Weights of a small transformer language model: no biases in attention or MLP.
Each number is 500 + 25 x the weight over its row's rms, rounded and kept within 0 to 999. Layers, rows and columns count from 0. Numbers have three digits each. The size before them is the row's rms in percent of the matrix's.

# up: layer 9 MLP up, 256x64, rms 0.384, rows 153-255, columns 0-31
# down: layer 9 MLP down (transposed), 256x64, rms 0.374, rows 153-255, columns 0-31
# gate: layer 9 MLP gate, 256x64, rms 0.427, rows 154-255, columns 0-31
up153 114:491458446496529525510494489520536502525508497477495477513480506488489501517494523501537504455477
down153 103:534469497515497509496489494537493506497473490437541476532508484479465471492497450516511516468473
gate154 083:493507504470490499460510491443531508511468513517503493528468466510485476454517490473526493519573
up154 085:493524478492519500498506493482544508487488480536505482478453518487525508483453487461474507453506
down154 097:520520446462533550492509506507472506517477487498491457478514527492462497462450524497505495472480
gate155 103:524509541505495484487509455457517509531528473499476472523502495526497495483479493498525501554557
up155 098:464501503487469498524462479472489496527520478484506490542527515516566514508492496508480476466511
down155 110:464493487468548516485479482522460498513545492498538477489493474517475446449468499450497488502529
gate156 098:515444487516521519524496497455506483475500513479487481482527514507489515519522499486531518513526
up156 103:440507508502451455502538468466481507521519530489514490509534490547505507478497524502525529540515
down156 101:508449484479499526504505542523496506511511499516525530502469492491465521525479517493507527511498
gate157 112:509502499505514512509485503475496553505469475498507476516499552469515522505516479493509476526493
up157 099:522478471517471476546484509511472515511528473539461530492496520508483503473484508477464488501478
down157 096:531499498507528499505486520455523512473458552501479561502511493440468453496495500478500503479537
gate158 103:543497516507522489498526481485529549507457481530478474473488510445475505509471487474488460490456
up158 104:490515495541513487526460525522501529533510531514517506473486508475540494513551482534525496485533
down158 101:547480482482507522491508488531510476532525478495496462483487490491484518501471521510436532468495
gate159 081:450496544574494462497525478504538477492532548487488496481536465519501501546488506460522481494502
up159 092:527508531458555498482515485516487502522449473521494538525493471516467520490494508487518534455496
down159 086:491520495533507512506485507479503502519515530524520527519485521592500477524499492460482497465478
gate160 105:486487540507524504496484513513530495520480533494455525508529492509473513470525464539517493489495
up160 104:509526502452513551533516489465476498521512509464472467496507519495541465471508530519490515480489
down160 095:507510459499505497541516499537506516463486507517551470486541512476502533517434485487495490496520
gate161 084:477476534532552528495491529506478481496534447517506485451478492448497460507464505522515487507557
up161 079:531541497521452529491537502503487514498493469513488484520502475506522482492501483499517446514503
down161 088:466469528520542507478498516505493497523511473482506475517507490489481492505487523457486502489505
gate162 099:522538468528506533513519499456538489522504478508461489496475524486521495490561483478480498487500
up162 099:520503498538475486510524519513502496494541452499510515508503496491538492534541478502447483481500
down162 104:472476521454460496495439525503498511542511471473452471516534501507543463466462512520453495499511
gate163 095:504558475496481539486501503507487483542513508497506551529526534452465496508496462458509540538472
up163 092:455482523504494458513501503487497487511542472480515527498466528506481459485522522550462522476448
down163 098:477513512508495517476479479514516523570474465494453502529520503492510495481592520522499506508480
gate164 092:456484506507485464537504508488505516482527447522475544503483539505503474510504514495516489498518
up164 094:510503495473502470525532507503504526492492500517484472528478531488523521526462481481505505448505
down164 088:507493512496503508472496504495535529470481490506505461456538478479494503511494547530557525529463
gate165 103:492507483499471525494493527486508498545498505466521517486492457504450518501503464533549466576511
up165 108:508505482493478506484489505546500489529470471509514499457472490496503485488511484482493562519471
down165 106:528490460521486535487533502491494512509526487531525553517480474498474493506463492502509484519498
gate166 104:482525467530518477484487483478512511480477504533477475525492508511477505481491472498483489491503
up166 106:512466498444486505482502467486538494498478482535517497541536468507475471514540511487504529477486
down166 105:500550533475504517516474510491517494455468548499546517503467476501503496484484517480494521500494
gate167 110:536513532521540526472520519490507503485526491499501522555505475498469457493549512501519522506505
up167 091:478493448442514507475499489551499509554522505479484510484511476488473526506519519493513536528459
down167 105:539483482571520495531530438492529483485505524515467484483475509483497474516498483486554497498518
gate168 096:507540520540501528488543463512565481477474523524483511463481497474517507497524462500533533501507
up168 104:472514464476516515495482508534488477524501420481510494514531533465463431531511529509519491492502
down168 098:484497486519490493511511504479486466549523460482486525523446517476475531490496496495469540449488
gate169 098:519487509510461549506468486496533521496532498547501479525488452492504523548530479502499487453517
up169 095:530449479478542490474517474538518515529530458504499480478510555539520502468489463519524523490520
down169 104:505525525471473527501475435497539458542444478494468501510520510475483522468509523491487460510509
gate170 103:492510513490517505459530500481480520508464527526504471501475446486475507489539498525468496507461
up170 096:489504525501468489527532489466516503522509521529491497525536479530454514492528504499460505517501
down170 095:515530533497517527499546513489475477525527513529503483476489527537504495511492495447497507491501
gate171 096:499482512490490515479480488476519487465514520530503507565477482524515504528512475503513522467510
up171 094:524477500504519547508550537490486493457516482539514498478476464492497461500488516531480509508467
down171 095:518519556525523530479520515514486500511486478469486472476523523497486503479504518451476534506504
gate172 079:508502464499510524461523507531509488482496497496525507483497509480483526497501519513483460495497
up172 095:517478467515459468479496507534540478539521555486527487482472515491521499497497476476518553481554
down172 085:520510502503488504479529508485502543480534515488454526499532508480506478508520483557499509512468
gate173 106:502496507503475490488480501505502530485522532468464470498466529509495510521494485527541453483522
up173 099:480518483524529484481463519491473497505507501506514504539493510513502493492473558503547497499471
down173 103:499503479502480483500497482519534547450518539473543503472528497485462524540451527477489507507521
gate174 097:500539502539521510498519510473504501519501485489458520470491495495507523512527491452475486526492
up174 096:508462499502531530508483512532469508481488509451490475494508509454508511520479465520531542511516
down174 104:480500534446535487504469512521452481505491488498503472536487506500501510485517480482531451468515
gate175 108:486473531505519510512498473482457483501466484524488530515476489470512519511519523480463486484448
up175 109:535511477456512475477501488482477506459490506465453503513532485498477492457486525509492523519493
down175 104:459528536504512511505490512484536459543530473525508500494508470444528504508514503516518532514476
gate176 109:507527525536506502506439492480509547489561491536517518504489530481519501532494516535541478493511
up176 096:497474514497515462510559471530504499517484468509472523492548511477496495444518509547494459508523
down176 095:501488473481498505517475484485477454509479507514490482520504532491502506501518505509539505516508
gate177 096:494477487509479516520475488515477489506530469576480522517488492486508508516487504496501500504497
up177 102:449497486515520523504534453469521498477525501469513474516563488488444497516494533506525477550519
down177 103:460523494483531481476515495523516517467504501518522480481501486559505445481481446499539472497539
gate178 100:492500483502524538476491521488475461500483464517489468464487472484472509518467466531544478538510
up178 109:448492478470496523489511512498479486485526512502442478505505520528534495498498477507483487472496
down178 110:467454467539510492483508477475501522473459489518525491510524478509492515508463573511514543520510
gate179 096:502506515513443509466513453458465524500525448495491526506531492512520509466467496518534503548508
up179 112:502505508541476546526513484491518568491490465513491485529515481481492548499526482491454492534491
down179 107:489551491505472479519478516488515524515522447535487490537494500502530537468501538541468521464512
gate180 114:537546507502517466503481457450517491493525502509498500485496537500497511482508491523521477520504
up180 112:504505495468491502525447459488526480515491511553518518480547503491504499500488480510520443507492
down180 115:506515507460489505493509534499508449493476488507484503468480510511524530534495520484545506533509
gate181 108:494520521505524457452468507462494441512480528489471508490549498463461495461513518484497464490488
up181 106:465471531467459533482514551558530542513486504493474527470501509473495511433517508487483490496543
down181 099:513525489506508503508554517529546489466431466510515501529533542504484513456474521489468498458476
gate182 112:497509576491481505484484470493509509503488491551461492506550525484491498474547513528509470464489
up182 122:496467521460468478533490532517483517499526516493492494511470520539465507507507462518484485511500
down182 121:459498524519498516514459493529485521505458515485506492466494493487491518508465488503517519515500
gate183 086:454480525493503521488506492519522527475480522514512502499518497487495529464498437476451486529496
up183 087:506470495486497501496488461492480463496470547479479493530540489484495501455540485472497506474499
down183 085:511513497493511480508486472504504525474473515487502470448507471474500490503539533527530515481511
gate184 111:503514487510491537514499491519555504526524491506479432441477526488482505536510494509534490480497
up184 111:539561491551495469509489510500486489511502497512515493466505501526507492531478557442474450495520
down184 115:499531499516545502521469477507502480516437474490533483502526515469490491501505533488520482473504
gate185 092:534512475485442512530481484463475510478494505518493506485479522521501484452549485483543491536486
up185 089:457537475508469500489502530471510473488480490517520531492504497486500465512560529485513494528488
down185 091:512481474551479551528508519488517476510457518457475514492485546509479509512495496502477549493489
gate186 109:485484522489546511460553529499502477521503439523429526497479479473478533494511471498495499521535
up186 108:457487471481500478530501485499506517470501488528463492502491478508489474534496471481487485481511
down186 102:546495495520481519503516505507544532501406482487527484505546480488511504464525531521502523547523
gate187 089:502527500481487489469520537506482526534448485503489569529510493496489490524495495501520454480466
up187 086:469517524462469517521470511486471510539519470493474484521507506515536502503480480512467529546529
down187 092:477510436489453493494494532487495482497510474524521523455492463508531481492513480489486528518494
gate188 095:502518510516462513511472538528500469458509512498542500487444501469474454484512473466470513483496
up188 089:452469459494486535519470496496527507527520514484510506429499508557473498519493479464508509467533
down188 092:522522504482442532504504488521516549541526475508522485461448500482496498522478453525513507503521
gate189 090:500505496540508484498483505506482505485506494505484467537504492527472524489474447488514464510541
up189 091:526525506502522517496474495515441525473492509531492461540475522475522495501511514478561501520492
down189 096:500536452478521437500486497515465493510481499503500474533531513511501507479499507505488488506486
gate190 090:522501504496499479501498487484553513492468508500475484540502530531533483459506470460534521496481
up190 089:493496515476493490505528474503517475519453494495562497514472462501512533525558488551502513514471
down190 087:527506500489465461501550513485542515519545543512477479510532510508508509453456488500490461493521
gate191 108:505534496515484489469497495498502496542506472487441524493513462506480513455530483516483496500523
up191 118:448508489517472443527515517502531515483517515469470416509489494480475463500499512495531534516486
down191 107:509482497471526555470468518479514479543497476514475512497512505554521482501520479504477504479491
gate192 107:474483492521497537503456508484526516548548505506473502514510498524490522504506518470460517484473
up192 114:467488531507517454508520523537513491540484511516495527538530435517529465512494526473476516510464
down192 112:511520473496475485516472498490519492488483482462503500501512460502533481508490504488520515517509
gate193 109:455510517517501509452511461507490458536502498504500527503516484480447455471491525503509446556506
up193 104:498486454512495444537534499553500488459522475492455480508477548532495532481509511507472487498526
down193 106:554552489500515541481525515503503540544493540523492506526469522507492519518462474485511480511445
gate194 103:537550507510490490461521448531536490494514485506464482497512532500516532490536490522489501475532
up194 106:521460485478514522499496500514498498505500504457544513445452503498496487525481483516485492552536
down194 108:529505492491527481453541514513470539483472534532488537470459513485489537503527503508481443531481
gate195 110:493514501498490461501482526434494496527512472529499548491490545528558485461497476499494481476516
up195 095:495503517477446516522532499507513501494502551519489509537474540505518484497538501484517498526510
down195 105:509512512513511509499515507524460492508494504512497472467511534482493480486504510548535463474437
gate196 099:471527521549500479495549489474494467546526470502503500514503506485525543485537502514473501500472
up196 098:531471483526511496514466525467527517442509510504462513500500500490526492496493498506439525482503
down196 102:504474552484496517484482545483477513524517491492513532538526498487480498470421463531451486457514
gate197 081:487486489468480504462516508501501508510513480528512502512492529406494515482532522527502502517499
up197 084:525460494521491489460500511529537500540553521505531549506507517516523539456495531521522522485503
down197 092:513464489462528488474514475505565492511481500500510473450483431447498494501510551500529499513490
gate198 115:472471488530538490529498486502506501493504471506481503503509483482473497573481478507516475498531
up198 107:479537521537502521497505490544490519500537515517506507495472491524502474529467490472533499530507
down198 106:541493500490481515520489513517494481484429504489486508508506502510496563539469504563466459492506
gate199 107:535531464527472469483527539484507502487507441490485510502504492476510552498480520491497488489531
up199 109:532500505450500495510474466512498502502453495510463487450482529469534441471519527489486502521496
down199 111:464476505528494457478464525515505556469499491490506491471481527483494544537484536533520493512475
gate200 107:446490460456502511458540498480483479515502494496519536527486491543528502523536515487497470503503
up200 115:492506521481469558500522509512510498547446491492499470512492479500534537488512525509518496507478
down200 105:517540545489482495480500505522539519475554528525469499513515506527497537490528539493463529492491
gate201 104:486535556526515522529491472525509483514526522488492484507472501476544494475542454518505542498457
up201 094:534493485522502496507494520500501481502535519525545501473511514498530499457469561524492537486460
down201 103:524480520493475515504496474469522557504526455467514496495559480516487476450501505502536499551558
gate202 111:470471469516458510489532525512514536475528563509484445453495529479481504498511490494527440541558
up202 111:506491494481497506514493490495520559495497485519520538475487497465465512485461515521495510442481
down202 108:537519503498529515476558485462471468486462498470527509539513490538517480476552485519495541524487
gate203 113:492480523457521491513506460522530477456535485532478461533501496520502497484501497510515490452532
up203 101:476449502499489492496520477486526479494516464498533468441497496492456458532535517539534533498521
down203 102:503504481521529540535477511519495502518511525465526512510484481505484524529466489455431503511476
gate204 099:493516452499470531505535528520515470459480493482496557539463466484547500540560467487488496508475
up204 101:502505447550453505481443499502457478474519526496521502477482461483455512477451513476526485523501
down204 105:508555477489521535524518494517507468488510465525485535485513494475526498512518514475491536499426
gate205 079:506511479518489486495498489489566496536490513501528498532530448467457507480525486498512524538472
up205 089:491432487477531473503520482486542513479528500521501523517561517507505495459479486530474484509460
down205 079:506527514527498502492542508482479488543543523496501513442455517539490485478487490518518471456505
gate206 093:505484470454510504504505488488512487519483465503416451500483460525484511516466527493530475503486
up206 096:490468488455533486499464457470461491483504455517469492481507503508501465500489535464487485480494
down206 085:497468509487464477491471537539527495450483480475522477526514531496526521459525531529519475492524
gate207 110:470501482491524569495533501499477495520517479546493511488476458497482484530487517464493506512508
up207 112:504464450534465520467477481468514501458440526508504511480500499499510482494539488551521477473514
down207 108:492540518488507496483484521506496506525526529519511495484509452493484524555472540482490504542516
gate208 109:471514492459465482500466481516476510481541485499460537470516544497517502497468521476529454504523
up208 114:480546500483525500493496527483519473505513508489513500454490496500551487499525496481526500445453
down208 118:504529500467549482529515525477526505531489464471510493443525531503511452502467525485445515476481
gate209 105:483506517474527514494534483492538492526514527475483526541482480513551503524506535531496517495537
up209 092:500511464492505532479502473441474535477494476529511487493503536507489458508464521467478423508491
down209 099:522553468470543529507502480512486443516514521492501495498509498490507447480528468472518485485458
gate210 098:502521439509505490487505479507491537563505528508494477491461503541543473495557497497502497515478
up210 095:507505502481466456498483505467512520465519547483501468514521519481487480473528488476539517505488
down210 094:531500502492472497505496466522463534496482478490461485520505545475490518526483484536493524537497
gate211 099:469481464493517462507515480463470499503542531539474485490545503484515519498485517476515532515472
up211 110:479520508464539501496528527517440514476530508474491483465496474518562518508499499509493531493464
down211 110:533507522432497516517492565515524502523485486496508536489530531503526480515530478500480472466496
gate212 090:494520491503494543476516506525530517565522486465493479504453496492523514490505483533524509542515
up212 098:487516486486468518536481495447513487516479506525508517576474504499520488465500498481539494504461
down212 101:492519490494465483498535497521529475493487478523561496490532489531475489507435516496506509505515
gate213 099:482519475502500459508524486541496524518531489510455481493500517459492527560552533533523473523538
up213 104:524551486495495519513509512499513452510536498473501510526495502500465440443499487527512532542471
down213 105:477529506503515526495490504538508516484503515492509557499464512504533524520508449513479449494443
gate214 085:533510454508517475489515539510486479537485471513512512531485532500501463557453499463527491465506
up214 095:522491476501477523522449547466475493503505504483471464531509493482470480558500500486502489476474
down214 099:492496502471506500484510510536546507483486485525506436525489479513514528433480510508453554493488
gate215 080:497462448476548501474480508477556499523479493534506476492509447490542527484498468477478518475541
up215 115:482533479477489476474478473499532466492490439570494495502467449505483532502493519457482505529553
down215 088:496508471480553496462460526499528487494455452512518446537518494506497494506538470456486548519493
gate216 104:508541493543573491445515481522545492537553523519479484494483501516493520522512538465484516480487
up216 094:483505483537514475524508461517525468505492512478489515512510484500532485476482494478521499484505
down216 094:487511524527485517483509498473507538481508531546494509502517519508483527534508483456503511479546
gate217 096:482525484489497529481549458460510503471529483484481502481530485533518461463543528519471518510505
up217 096:491466479488453448499527479472471522458493497458473503500499510488489528505495490507450528529487
down217 096:491500498465510485458501483488505465540480452473462485520521538494526495556516490515509496462515
gate218 097:500455514532489535509524460529518468477510478490503511502519517451526493517506520548501497498501
up218 101:512514490457471454489506456494502474495503510506505498507500499513518509478458558485440509496538
down218 104:443516522467515496491460510458536519478506517479552531504490473523447520531474531484503518488493
gate219 080:471481514485471511517535460509543484483527504488548492554478484485467513482509517468510491499515
up219 088:535471504497536484466538523515477509509514474465473492441483516549526460492477496503525521503522
down219 093:498500499457482534467481464468454505514479509504530531489478495498518468463472490535518485507488
gate220 112:534500555494545523513512438526507491524490512524502457503503486480475468537539482466515469495493
up220 097:532493502524506455496464475490532517529465524535497495557501500514467513503496522518518532506519
down220 101:502485457523513524505448545521480452505483499518497472486474513503498505523481515498481516472480
gate221 111:482432446511517500483522498450546494501517484494450490463493471496485497521485496529493510498500
up221 104:479493509503518495500479490482503502517492536498511463455471522482487555426477455519451459518488
down221 104:528472493487481535451508493444528505476538459511468511492468488521485520518491510507459525533526
gate222 091:510482447513520510521484474477530510512528512547474500487514455440496468508517463506466508508460
up222 099:518454489498543483514519510480504503493471491476487496488476504505509505490529477496500504498547
down222 106:429491501483489484493477508509500517517483468531535498500526529484515456462490528495509518526536
gate223 107:482523497484522484517475469496481475543492529521464514487442483502500484484481510452535506484503
up223 093:493521508489458484526473506455465517527519566504489489519512466515527516493484541534466490470501
down223 093:493463490499492496537447517559524483499481507496490478533457523497514526500506508547550526458492
gate224 103:510502506472532517459482502512512485501483538530492493498499497558506471531530515516478486476516
up224 102:496510509476484478475475545461470454483531500504494537508496542488496489471484440540533555494521
down224 102:510511531527488524499508523480515467517538510473432482497478539470512520536487470473515556512496
gate225 082:546480483520511518478466483502520479508438536514501531499514456469480488494467514512520480530444
up225 088:473495486494529485498471472492483497527525555487533497497509522493453527497440474519545515497499
down225 088:484512503517499523453545453467495519533481539480500504482489504522473501517510504489520502517484
gate226 112:514506498517504551513524496462490463479502495505504517519471517519517488505568488482502520472492
up226 108:532465481530496465493499521522533512487476510497523481525561513482490459477490501455528530533505
down226 114:486515497463484470509524505506488532465493469503479481454523463482488507484451548446512514511507
gate227 091:494489477527501518452539497491495509478529522536508492520513493484500501491538518549498520514485
up227 093:509508471453483477513490545520519490510465484489480523534493534494501505513506483496505464469502
down227 096:492498480457481495534480524526488539500511521481470542472511520534501473485513501485482498473506
gate228 110:484512454479493498496488506486484446483503504509459510472478499500514494567489523450459463476502
up228 112:503532495506510479507528469500496497520558460487493537520535565517506490487534502497476493519537
down228 109:481511478459491491483489504471510510492502516530511545497497427458514472514484540496500522506508
gate229 095:532506499510494490496447487501458503497516458523457493528473570522502482514509497483519460535479
up229 094:462498499512466457557513500492453512503485461496495517492508515518483532477495455505528483513487
down229 104:484476436507487504471494485471521522497487512492490469503516517497535512487484530494480486466465
gate230 077:508482482474495429483490478513483494479520467493535475497504523472503534466521514524516499496485
up230 099:519555520485460483494521473470488561528520554503478506460519520506521475534507492511463519473487
down230 093:485519466495465481492537463518516495486506512519495513493490510534517505480469475475542544436470
gate231 097:523463508495521491489496467495509464534526479441490491519496493474489510552507521461475514488481
up231 094:468493481495536485505505511491530473521499489490459447518483523491517464489562518480510470466521
down231 095:499481510541522538499554519523505488486503534531498465521544514501534514497516524489530460489519
gate232 091:506492465515455500456526506517470485489548562537521476516511521506491513529499536499497484538508
up232 095:478496535530465510518507528469470501524470510508494511480501494496460510537538489550528496525496
down232 100:509543488497450501490510479534488467503529481477524529506436494526491504491515459520503499459483
gate233 092:460468534490504507495540545539476456490504480511518460467475466493438471508482513506516488517521
up233 087:524505485530543523487487518513500468470472511528546507518515487508512534484487470434452504486515
down233 067:517497499496478500517538473458465500549548509514425528497480508481510499501486543530512479519473
gate234 111:478536527509513513501548448488496496495494495520476524466468483503511474546549468490507505504457
up234 102:467520502514540526513488476501463501472519467489524494503478510500518481480492486464521482506491
down234 112:505488532500539559512540507530488473520494447475526484467489516514507483513554483513486477509507
gate235 101:518480537498468541465467513486507526507480499529474503476499471501515506537518509464446503525495
up235 095:501482451521492485458503518504484485495509504461488503559472516501489534511510519493505523473533
down235 105:476505505543523506501501496483505479512589478530496479494500498485501475512478463536482511524530
gate236 107:526534518490475527496499489546458472509455512514509510506481474469508550533471534493520492512488
up236 092:524519533489469509496507495533543465551511530471479507494555465493481478495480521533512503469506
down236 089:523546509580480513489538503491470495510524522479500511518506473488513506442476542478489512483513
gate237 084:481474504498507486466526494512494482519552472508501524487484521506468533526486512500516475513546
up237 086:480498505529515538525494490459496521516508493527543493506509540464494496481494497535491488513449
down237 091:484469533474500483470489487512512478488527550507447543530511475467492494511508530484441493519519
gate238 080:506562470496532525462490473536545443497476503502459484495540490480498517478459466512525468507495
up238 086:431455537516478484488512476494545505481489533473493482527536512521501504491500527538498493473538
down238 078:506497472499504491508498466489551485521473455513527476526510501555465534476511473453468533464480
gate239 116:472519476531490529501521467465467456493515512527469494477506525510497524519517495481489501519464
up239 109:464470484494465478550498490514492498519487470464487502474518512496532490509526506464494407478486
down239 111:486509498524515543512497506474508453525499501484493515509484479476471469495471508527499510479451
gate240 114:475437534467511516470516450513487494547490528526484494482490468502513482520504482474471508486492
up240 112:528481520455524446503485523534429490532523486545501496517505491510529499501506507457452478490518
down240 117:499493566501532550484532455500528529467499486552521503509511498482500475464533476447475478463509
gate241 117:522478470491505485463513440497507524578512494524519460483462502500501506469540520514505473489479
up241 113:510511516548512531498509474470510454511476539511537506552501452479479458486525515509521496484499
down241 110:512537501514510519500527551509491522476519518489527496463443523473532470529490527498511507484471
gate242 105:495547544510503524501468506480536510504513483522495491494510502489500474482517518516516497490449
up242 104:491482536493479499471503485498512488492457477493506462485473528507509486467506531498491516503451
down242 101:505484541473521497479531488532501543490466476505519522503488470503482473482524473493478491493496
gate243 078:516514496510483503499503527534491451472494493486471494506490492506499516516497457480506486529516
up243 091:474521492450478493513477562507474508475480517545486455480548535475486469492503521548467509495491
down243 096:441527533522476495531498475523520542513523466479518526516536504510487518507452514503535549509473
gate244 097:482515499484504523420467450485488516521515496487517481438468496508473468512511479498503493457500
up244 095:509541539463458491479524473451565513475471463514503554503460505488508487520488486497534479508501
down244 098:520549495557525498499510476494471504493547520523472482521486512515549503490535526505475470495490
gate245 096:503515472467520494506505488548454481531489510514521434493503512485491537504517544461492505509486
up245 109:520490523438485555493499448543514520510504468499448524468529517451464497484511491502508542493485
down245 115:508502498505488537492444490458519503487518492513449577491473491457489489538510463527521522503474
gate246 085:532481506501554533482520497522491484512536503508514485475508504498476542487479504502473490445518
up246 085:513483495503490494527537476515449471526469525488502488493480477449512494459484499489484491484488
down246 076:513548486471478523476522463496484471525520517502476538508528515527539478458540477496479458517461
gate247 093:530532517545477486494498496531498501508526509489476502501481479508525523480483450462454504529555
up247 098:498515537504483485504526466450510465460485496489519538475467500485547499504546499475462517535507
down247 093:520503466490474537483502510558483494490473482487517509497467513464509544492489483490518496472484
gate248 107:464550494480521452486462539513476486504487497501464528481469534464518428513541486474493498532511
up248 105:472509531493471515528504467512529484480514491560523480512476502517530527468511506495492497485472
down248 101:494483456498488496494450476507519480501548506509513490526499510503500500559480502539518508474509
gate249 093:499477523505519477490464494458498542485510516548465479504516501517520508527479465520532521513511
up249 094:471530516474480522522516433512530515491522514519493455482455513508531498486504451505530493467515
down249 095:468496474496482447497517504495481474540533497488515424539515475472525510491486503526490547490476
gate250 108:521482490497478486539509503510521489507531499542483508543502481534514509541468488485526439513502
up250 108:520494461453496516493528483511511523520546485528512453488480510545507513480467506507513484475491
down250 098:492456493490487491537484513519450530510470481457472482471506510513497487516484440523526519512469
gate251 083:491465490504534494490506503530545451493482520511494424498516446511510528540505473519484514511513
up251 099:464493521485498492536492520498530467544491488498484561462494502497537472482482529478496518521526
down251 092:518499525512483542505478484502471504496525511499479494509508506488460462495475492535476497433483
gate252 113:471473487509525523512496515506469465498517527503497520521494543494552537525490489484496500504511
up252 109:545516494522501460490520490494487480477483483483497517510505448493530488470500478524498502514507
down252 104:483470484486510516509468509514498452498535482480503500536473516488501488485486521481512547474511
gate253 106:440524547531475505465503515498502490475545490536478567498512521507462489496491468497462488514490
up253 110:525520490496511512524533505543519534489485533460496508511478548494507490486532504501541509540492
down253 108:554481500520493511513493501518510483500465500474457429464515494539538463506539493537485516451505
gate254 086:498514465511514492472487463522506482551487465508499512512525521493488490536433486446512472545531
up254 091:550537508500486519482511540521482453492539490498511497499491521505475519545484506500499493452490
down254 084:495518503481512548498500552482507528502443471501520494511540508462484471460465495526444475502523
gate255 115:512554450511505493476505464495562532506510519524476486554486498506499507474502514482508439521517
up255 107:477517481508521505489513503504514472516513511514485497487491451456440517489518532533490490454499
down255 118:517535542500479501477487480451527498476490511443478504474508455483533507495508470489496524556512